config.yaml
d_mlp: 128
activation: "tanh_gelu"
beta1: 0.95
schedule: "wsd"
decay_shape: "linear"
batch_tokens: 32768
seq_len: 512
steps: 3666
Each number is 500 + 40 x the weight over its row's rms, rounded and kept within 0 to 999. Layers, rows and columns count from 0. Numbers have three digits each. The size before them is the row's rms in percent of the matrix's.

# down: layer 8 MLP down (transposed), 128x64, rms 0.202, rows 3-49, columns 0-63
# up: layer 8 MLP up, 128x64, rms 0.222, rows 4-49, columns 0-63
down3 086:440525490472546517441473502523497562517465536464472537451458531490503506449486550484466460453390502506471498533558466504505456480511418517470472555434483504526518565520528556542602480433491520
up4 052:566556500563524453508513482476458466568423431533456465505394537450464503540485537479533483554451482473498464485533475444464579497473506504458433478476461454496515454526446503497526483469557516
down4 059:461504496497498566544437458511459563453410459541505440452539548516519543466572448492489527556564522504454545525523477577541474490495508531505532470481556488492500476507516582563512476545434506
up5 090:553423511490473555449476495521497454457569465535443499508497553442498493482512529542492542479503423478526434454530493474499482417491494445416452574480449449533519478524567474477480446502458472
down5 081:500451554543532473541497543516482548462491534608562460555540563527469438525496436487434445452455536494492491475491491484449496465489523545430478483525547548512536525464422556533469511501464527
up6 095:513552518504464486487492519498485496526545521474532496466537498433556480462557545463587580478511436531585509538471487500513508553471428402505482501546522500555488510569527423526491550561475496
down6 102:504430477527544470543454518536477487478454472483492537608446563564539514485444571470452534537539528430460502419505436513460495483512514524486441446517480453499540538482539552502464493503515453
up7 106:446513523515459497514505567456474452388540568504472505577552521486476452460552523540526473488472455495543487470456449449505516485507540607519476461505447557483531519560477488483517479431521521
down7 119:513488491467559476538449449456495447510547477519531523417500536493466425495458491525460526586492546507534555490562499452544524528456474492491457432620537523534447501462485501463548538494532482
up8 096:582546501587497468442535512510539437490498551507498486455483534462505536476452488573560571495464510586544468478544452530437487489460496505505412508462496412534537531495459537502489526490512489
down8 098:512480502543532553509491510549484396463534629470501479504503469499523475503564521504473531567483544503436524502482511496556464467493562448502472544528456482457496440442551463507528532521423448
up9 102:476435458509524456456503530494488518418498471563541492543448545486535537412512538481465476480459489493591532529520473529505438588512574427507477499463513554518535539594508471483507519491489500
down9 110:522529553457470466501483566496564452510502534534498478489541496471485438570487435485524443390523502495501524513546544465532553483554468538518495481568409536550475474446416468486471471491513498
up10 084:470495494502434469528544466498526560540487438439461557506516551439500560514493481550499581479540491502593526500457446498502542545455438471571472519527481490435472421480456490513493468517547550
down10 097:509464508547484561473575536489547463458530498581478541429499468498555486516487436516534599525497556453554503530470531442444475533517483481530525511462489448470454433522450542504529469481518574
up11 105:513524472421487499554554506454546461490586542509492452480504542477441483398475550537475538467396533497497477516496528434487506505500553527540589528490470472429465495467528501513550463489499512
down11 115:491430484460481500443461560481459507453514484425468428542538499508573422440538433527456506445540541478522485453552448479533536454479542482552550539468524536505464546523477472486537506441508467
up12 108:450501470490534467502514467488478523473446508446522567497494510524447587474547448434571534552497572519528555496476425497494498575495513491523471539504493375425505492528474545487492532498490455
down12 115:568486509579532440524551506467472518555482514456471566458529543430488441541518455536417432559512471490442491501521454477470550509582468508476533523476524527558480536513466462466515496497430488
up13 103:506487443524483463531570500467499496463467505503543446456386453503467429533524471575494541422520506516474535516525494529549587598458466438482522476475508488553482497508441532508525488525502467
down13 113:501460475453401498512452464503579546506482542571499514457531498473507506495498436485496450538460502504500584486487479574529519569527506505523500530579491498423443486475484527581483497489577557
up14 100:485517520467489529511520475424467489431545511558484497492523544591430599502521520488542478588486551501543469523513407458458460544490458474503464556471496491471471454495533557503464506483455453
down14 103:507571502470543463554509491436448476581529504550499495437477447571499502460473525517581535571465561462543454492514495450459530434467519473496530463504453520560542449485542522509525574492526502
up15 111:486485494506444459516524464580493424479461470488491490475445557513506561562549566486514518521507384555489544505488529508474487527523538439532478573452452511504476550546545424488466535546474512
down15 100:497468457472502461495512490486543568476557534454445455519543511494460462473437492510488502530527528439497442527461478653558507469566458464426443507469472542540460474507494455480518502481471511
up16 100:456452499455507505438543539432523525475499458540561537489549578525484491457522573476498453494479534517431490456499442545530513580548473469493515559485467527411449449555525503466535477457529517
down16 112:564513482419541512501470441525490557499493547472426553504486496523464470534535553538533494472499574496595566501535460482509471564519493468470530593501532494475530443551488534437491485493450449
up17 107:467544470482558543557540502473548472497433556558455472521481567490458489481508510473606434480511498498539427485461480428443487592573472488485458524491548556467499461526528491529499479498518493
down17 093:468437514459508508494504496531503498465380537461571482496516572413506537467533589491504427560567544486530532485490518508496525494578527475511484555483544473483475460516502528564493513511572503
up18 081:488478532530471487495467459460455524472500544457492539502514574548500513550603479577463500500415438496564493526500500503425552544567448526497476492468447483467545480503474479531574488466474568
down18 077:450564486468483480509540487502529489475520514466514558485496435550498546455522393464565448478483570495433489476508446504456476455476560442536486398544519461537546486448458465484491502458476508
up19 087:515516484465560593553557551428539518447498455522453509475532549465488570487509543416494505469446527461501527505513467465399526543440422539469524480459511511506509525509464470556508537484503478
down19 098:503526467512479506491490500527527550515522488488559436494456487423496440561479477613490512503545567471555481440475536500576465481505523440478431459539454481471511489509555446500452481581474545
up20 138:486436463438501487539472481432547486475459566536603550549484488479466449464491480427488530547486525459462541572502506546494538504477487476478512501519573510471527547458483494615475518515457477
down20 118:504588485498536502521542522536476518516517553463552478509458543537499452431481534529496518487542545464498482460404466533525547511442568510482555441472534527553497549504520514481501528591475399
up21 108:473534477453455455520506483483429497519513442535455526476540502488464484452544535542473544433470532519541463543474518520590530515463569460527568542479488440462532560493496474531490589463414511
down21 103:546498427484515465537526468562543493506516498528503539509500471506510442507519544504509442568559522497485433555571480445560476486532571449538417521455504434391522506486464535481506448488496491
up22 118:500402482444530452515554483481544486491539508499486494570554490453535518515503465476492506504515483491499441488573544521524570475492483500559583518452568521400425486538545515488572528455497526
down22 118:484529447492526535522505448422501498570463567490519507449534481539471527465493548434483532476541514500541498466472613501574521514529520487477561556537492447520505493445475466512410422498528468
up23 084:550509523473505455468476542501501445516460535461431543538476570511534507489530531538466589525377517473488445459459472522565457523540483539530509514511454474485489477554445516490577472441546491
down23 083:547529551527495436541491433582458552538522478542528558483526471543490488451450536516462508449429444544523444473508487482486470517557472531517530468450567524511524514573515565523522560525523562
up24 077:553490530533457472547495490488506550519424542518525464476520500431451516458523517496483493481501503423477486472487575448558538429461486510510467545544524509478528589505491530576437556398485471
down24 087:477517534466495510570476406458462528554535538399504444521487508515505543529516492467431492485526413484463548507498520494518529545485576522477500497486575566557492491473540535420490451450514501
up25 098:545469528518503557504500500492510480506479494473527492535507457471422548499530516526462450542572516471530545507557494448494559451507590578463427438591394502510534503551525484528522526517493502
down25 090:464448573528581579490475394512545527395507501474502540542534505509541473541495472491499414490484451481480506554534494524459464502430514486559461527478559488479480474500486487539496533468562506
up26 112:532524490472515511459524482514472536450558485499522519476604536493441534463511558524498468620460570497525467491449414498534545565517483536463487481504538523466475458564524471518567448476484523
down26 107:496451488519496524515499577449547448501570436534552564471481488507613539531469462489500457512479522599523497485511485493534454561501511544570470505496523494444453544560487540509520521455465447
up27 104:476499413444553565410485499432522460438516484563463531482543476570476534521513500498484463478441510503476487521473467533487529532520516500476449557447483564476489455528547560540444482420483537
down27 130:520518414476427509380545453497501504485449532512478506527570461495536466490481485448488518424484463476539541483509483477497540542470475498453431478480468552504485411508534448533468500525556571
up28 111:510538464508545547504454463508431561442481517514503541476524498496463517498512442492521439509406433539543558467489391455538513531538478470452448567510563499498514547560464439508486495469490475
down28 118:521491480444467494614507471440550534504572510468510513504528505458452440527522474479514473555444502547515461515527479554518471558498441586562526446444482508479458473476418526489479475545549485
up29 098:497525467426591562467471527486387468435513501498519415439515467434475521462531498457535521478456562499471507514526551510455556495487486480470515497560489575501526444557493498543503532507496532
down29 090:485598497504484551452452511507468397524427470566499596515504514519494562473534531524475514460481534484424531534560494455495449497424556487484496549474502512493525450535475480548512495559512515
up30 094:524497409499518443497520416486499486541402448553539566409547468471479496463546508446471544465523519476541525521545498558475513470539500448505493501480538522525483521483534545584437505521472463
down30 092:526486552500567533499492483537502539510461492548527551489559515580538481509523432510428474463474501478514530557520446581528496595604487482483489482542558532465495582516496486504498566533485484
up31 087:461452518430448537475496522489460461478565480435482405469524467407450494498523483541544524392522519510514462504476500542503544579503456501477586481451467489523438507506514480506524533507526533
down31 086:464464568513532472490519518518583496540519542511503540513565507578502562522510460478472494539521539482383463543499510587546417495456603484533500491522453530475510499445466480519492495510490470
up32 094:444442531477461576499467442454524443527519530454520493516525433460435476518462519436551444477504570602492528540551483508482487570508529497556472562471484523472509492478556475469553455499500480
down32 107:494580502519468519491519433480461482525517494560520552544468554536458465433471525492494540491506480522455502524454480474520465569507485532493495505594533368525473597490474504463486518558456532
up33 119:469489526547487500482412509509457489436452489506508523497593532476480488501543480560577433473469458525492487500543477552526560495470521523515516467550537412481541519568449469534448581505519561
down33 085:558505511566517520460531449523531504546458491471502518539467443509523448540504459571523455514586491437492549491477559503453548478529473473592492489469532473582474521410508481537435485509548480
up34 083:539446474585449482526517566514481499474446563482567535547435510531446455533509539500507471523510565480440501521473532477526505518482499560493512580423524491501530489443453479403484554524533472
down34 078:427533498478569572497459524513559489573564560482512449489536545541556459472488423537433534490563504492523476490442477550471524513502463500467513508441569556496508523514469524547563505496445521
up35 090:473504539585491430475540543516547571504525439465509474507488519459483480528466498547496548448464505472506536430546403510507550497465470534520449494500422533474494532550486581539555443549522519
down35 083:423496455536519502544525472532483475451485461470474435504437456483485499480503499517498538550443475565572590553550566531493477441480543423485456527424505488522465533506490524453427510507489547
up36 096:449552564614495523495512496504522484401520517443570537508531531519465578513531471496549451477519445508508483474518504459493526510494437596504500562465477512460549474527460479471501498460560542
down36 086:460554462511454473521469514567563540486530458487495553525520476543482482533538474590476515573502499465541561553456433488467494598534506467492483438477535487565461504567492464433479506477494457
up37 109:476517518467484501451452452575500540535550459430495550438477484385531479489495520545477555453532478528567470560504526539529502507479486448540453574477554464509544566515485522481508516444522543
down37 103:527509472525459493488594455433493513503513445509442450502481550517555468519601545497510509561550508492505421535460446512540516523491479497451500462502521509504528517551514465564522521554381522
up38 087:460536518554509469446512567437482467497500493537550516511601515522477528489472495521467563491505551529464499539505435482509593447428493466574459511471534493437506456528470501522547523597475516
down38 099:422442533501471507518471475479558457470464567493480458580535471515551499522502507514473426529503497488576514464538543476457523474494499587487499469476424558533469534513554496476527456391461514
up39 096:497427475525508517499534488490493526484435585559502480497551559498540490435496491405485499570503468490489528576518502519462505437525468488542519496552512439478533532628462530486478566507528504
down39 090:537574529480521504521511519487465492458538488455523468521517525527548581527520552521523488431479474515448485505454502606538552576446533531557468493549460512550493513453606503499450530531463475
up40 107:489477519479526450464541542573443461517497493485482538523544513489441499511426551569504506449539441465496500524505509501497536448496533464493451482546534480522576484557491425436611557470446495
down40 101:484437524504507568555489457490476536460501467569496564465445523464543565430500526481465478504461461562543471501486393452427488577484454511511502505517469456432531493485510523492471482502494422
up41 109:464487442522477496484440530548607454531497541439542487520497567498503514496476525470523540433587492450513534562546456445532520481487535498525447462476571487520557560485547481551481531492508438
down41 108:510524485467567578471434469441526488561506461550516552572442418559525515482469564509461507560456536519504455504464485500519557502473491509541553466541422457537490514492563501556503487536528503
up42 111:468509414437533488423577480510484550476574445478528492442484484535485512514508486512435552457439475478572536489547436445507518537588515465489511470488513526531564505530528463440533521531500477
down42 125:525490476524549540535534513474454527499501539470475542466472449490425518523593533523550517508518447432479437484530526464557539465531523576428490475478529434545468546491444450485535460487554566
up43 097:609484510509420508540494533504513479441511491535450542478517558495517518446585452511502533451472445514441457457528479547578495490490496538541534539477522515416437469472510479551519538450535470
down43 098:536515430489512399486523505498528523520398514540518552517525508559535487548565554508468489520432491477567532478506555523476539468470529547435453490555542446556515486524519569484485490519471561
up44 109:502509493495433492495493512477486494509447539465492428452547489516496508455536398515459540531503530476530499559492546496534470509532397498503603607484571490456505455537473501490465537435483492
down44 107:520520548472531506444546540423513606467501458481520447522499548473461519539463561498557516505510521551524434563480505553474510479509483578544418544532485546520593516511522515449514507514512529
up45 100:550551525455465466488529517464515438458510483520366527536530487444522485525525516524507527528482568463487494458538433517536479539448486498476482528434505517476515490480590491589555501488507415
down45 108:463453436509491578476494478561531536528496513453507548515525486480550406454544441461455505526494565491510510485492599523551492529590445505503545553473536513562489455540473513449484470496531536
up46 106:504485522463458460424568491526505544488579486491516470546511523523501508490524587506536517473518490394543527510442435464517536536483558446466471516533555477544489494544473550423426459457491504
down46 113:448527463529473533418468450490524492497476623445497477501507498499550444435468545452494500529492511459477578509483432520523521427492514510537504540475557506556465506494550430562482455507447494
up47 097:538493490462480460440485554569498479554483490462501532509487512426500445488458522523466462455445510441523468503541528435479539542518519494537610571480551503547486485548526455456569421475477528
down47 090:491537422597497519508477476508442509516489458419493528485513437504438464506517470536508520523476546450532424517533466508402600511497499518430468462445503455509523528465542514501518477501429517
up48 099:438461529512557505456471454470491534483487449497479501492515571522483528525584480531520559458424444478535427549462497503526448527532508460554454520458483508441460534555473519524490486482516621
down48 089:611494559527484502505487476563488585558581505507483494450554488508488493509469458412486504446482525530449557534533537477500476503462543450572499489525532510532544509503526452463564549550538482
up49 039:489451475583578461489507525503438491528487468435466444551464541506410441465485547474545450472472498452442478478505519509518553496545511474456468523519516546398501526566440503510451493528513508
down49 058:540532533491492509459488572480496545482468509474459555465510547522504525476523498533524503554539489570485531548459510451493467477597580488445528407505538526546523516424565534487567524525448447